python train.py --n_head=3 --bias="none" --tie_embeddings=false --init="uniform" --init_std_qkv=0.0567 --init_std_down=0.0 --weight_decay=0.022 --decay_shape="exp" --final_lr_fraction=0.02
Each number is 50 + 10 x the weight over its row's rms, rounded and kept within 0 to 99. Layers, rows and columns count from 0. The size before them is the row's rms in percent of the matrix's.

# down: layer 2 MLP down (transposed), 256x96, rms 0.103, rows 232-236, columns 0-95
# gate: layer 2 MLP gate, 256x96, rms 0.122, rows 233-237, columns 0-95
# up: layer 2 MLP up, 256x96, rms 0.114, rows 233-236, columns 0-95
down232 100:48 46 64 32 56 50 56 45 62 76 55 56 38 40 48 48 40 44 57 68 56 21 50 38 49 50 67 66 43 52 52 43 39 30 62 36 48 42 43 66 27 53 51 38 43 51 47 48 39 49 56 37 41 65 65 54 69 51 47 59 51 40 49 49 49 36 48 48 40 44 58 55 48 40 56 50 32 59 58 60 50 54 51 41 57 47 40 67 68 61 57 53 49 55 44 53
gate233 101:59 44 51 33 64 47 50 29 59 62 62 58 52 60 58 46 40 57 52 48 46 52 49 65 44 57 58 54 50 58 37 44 38 53 75 48 58 41 62 61 48 51 58 44 46 46 60 50 58 56 44 50 40 70 62 48 59 42 57 63 32 31 58 52 61 38 65 62 50 51 46 31 50 54 50 30 42 51 63 21 56 54 34 41 38 45 52 40 64 60 40 56 47 61 51 54
up233 100:47 46 61 54 51 64 47 44 30 54 49 75 56 48 37 50 50 58 40 63 45 54 59 59 45 57 37 53 53 60 55 25 53 31 45 50 47 56 33 52 50 44 48 54 64 41 37 57 62 68 49 53 30 40 56 56 57 56 44 47 46 50 31 50 70 62 58 59 34 44 63 59 46 49 31 46 32 35 70 60 42 51 59 52 50 58 41 58 48 53 32 47 55 48 44 39
down233 104:59 43 62 55 50 50 35 38 40 62 59 55 56 55 44 51 38 49 56 71 42 61 42 42 63 60 61 64 57 57 32 47 50 47 62 51 64 40 47 64 22 43 43 40 54 55 78 47 39 49 53 48 39 48 61 53 44 71 58 67 55 45 58 53 65 48 53 43 54 46 36 40 45 39 63 58 41 53 50 39 32 55 45 30 52 48 44 44 64 60 59 34 42 50 45 52
gate234 098:44 44 42 44 50 39 41 58 61 58 36 49 54 56 37 53 42 45 56 56 40 58 74 42 54 63 46 31 51 74 45 45 21 42 63 51 57 31 63 58 60 51 62 46 59 41 50 82 52 60 53 46 50 52 49 60 61 53 30 36 46 54 46 44 51 57 57 66 50 48 52 40 46 44 51 45 45 53 68 52 68 39 39 57 58 38 36 50 41 47 44 53 62 51 59 45
up234 096:61 37 45 66 54 50 51 51 71 54 45 45 53 39 58 54 56 62 66 57 51 39 34 50 41 52 55 65 46 44 40 50 66 47 45 38 59 62 54 51 43 50 51 68 61 58 39 40 66 45 50 44 36 56 39 55 38 64 51 56 57 62 52 56 41 53 59 43 51 57 56 51 55 59 37 40 46 63 30 70 57 59 60 41 58 66 72 55 52 77 52 59 52 57 28 56
down234 088:54 39 47 46 40 50 36 46 55 37 49 52 46 40 50 47 39 57 50 67 56 67 36 55 57 61 47 68 55 51 32 50 51 51 47 47 53 57 34 41 49 51 54 50 52 46 39 54 56 61 58 62 58 71 36 63 47 46 54 48 48 66 54 70 35 59 49 35 50 39 63 32 71 32 45 41 64 45 47 58 65 54 75 41 56 62 63 53 60 52 36 50 41 55 34 42
gate235 106:39 50 54 62 29 61 52 50 56 49 67 28 67 61 41 48 48 56 60 46 25 44 51 42 56 27 30 46 50 59 51 45 33 57 54 31 33 51 43 40 45 58 58 40 41 50 55 37 53 58 37 38 57 31 41 41 47 58 50 55 64 59 63 56 57 58 46 52 47 67 43 65 39 50 42 34 48 50 36 45 47 40 50 50 55 51 51 50 64 58 45 41 41 61 43 62
up235 107:64 46 43 47 35 55 55 57 59 60 57 37 46 52 61 60 38 43 65 52 45 55 62 55 54 56 37 50 56 44 51 42 62 51 81 34 66 55 54 48 53 52 45 43 56 59 46 32 55 44 42 43 42 57 40 53 51 70 38 61 55 43 56 51 57 51 54 40 41 67 63 63 48 48 49 66 39 40 60 73 45 67 50 43 55 62 65 56 71 41 46 38 65 43 53 62
down235 113:47 32 44 50 50 69 54 56 57 46 69 53 50 62 53 33 61 38 36 23 51 51 48 40 52 60 51 45 57 49 49 29 48 76 57 27 50 39 43 48 39 45 73 56 41 46 45 52 40 54 43 43 48 44 54 46 44 53 63 59 48 57 35 48 47 60 54 58 38 38 58 50 65 54 44 44 33 62 49 63 38 63 41 38 61 49 47 50 52 57 29 36 40 47 54 49
gate236 115:53 37 62 48 43 57 45 55 54 50 50 49 41 48 41 76 50 62 45 48 43 39 47 34 38 57 60 53 65 67 62 39 49 38 47 32 54 41 44 61 50 51 65 55 49 45 65 55 56 58 54 48 36 54 56 46 50 57 42 41 36 37 44 57 61 60 48 39 31 59 58 52 45 45 63 59 36 48 49 33 48 29 67 50 52 49 75 64 41 35 29 46 61 61 57 60
up236 112:48 55 23 56 54 48 70 46 44 60 59 50 77 40 61 29 50 32 41 45 59 53 44 57 63 39 40 48 35 36 30 46 49 65 52 53 46 49 48 53 55 61 43 48 51 56 24 46 34 49 63 52 51 40 56 51 53 43 48 41 54 59 53 48 49 36 59 63 69 37 43 51 61 47 43 45 59 59 56 56 51 71 33 49 49 56 30 47 56 55 52 53 46 48 49 43
down236 117:43 48 31 61 50 57 43 33 57 76 46 50 64 42 54 50 49 38 68 54 48 73 48 63 44 39 28 61 50 44 32 39 54 46 51 67 49 63 71 50 41 40 44 53 47 51 53 46 40 48 49 49 53 53 58 47 53 52 45 41 58 51 45 52 40 28 53 52 70 55 58 30 44 31 50 53 55 66 72 55 39 67 38 52 57 55 50 37 44 50 47 48 46 48 41 52
gate237 090:53 51 32 54 51 35 42 54 72 64 54 55 59 29 46 69 41 48 53 48 33 50 49 54 57 20 46 41 43 65 57 31 53 44 44 29 49 48 45 44 61 74 40 46 53 43 42 46 59 45 31 51 43 41 48 48 41 53 51 49 53 45 41 52 33 64 58 56 55 48 63 40 54 56 49 51 23 60 48 58 44 50 60 47 53 48 59 49 69 38 53 57 50 49 61 42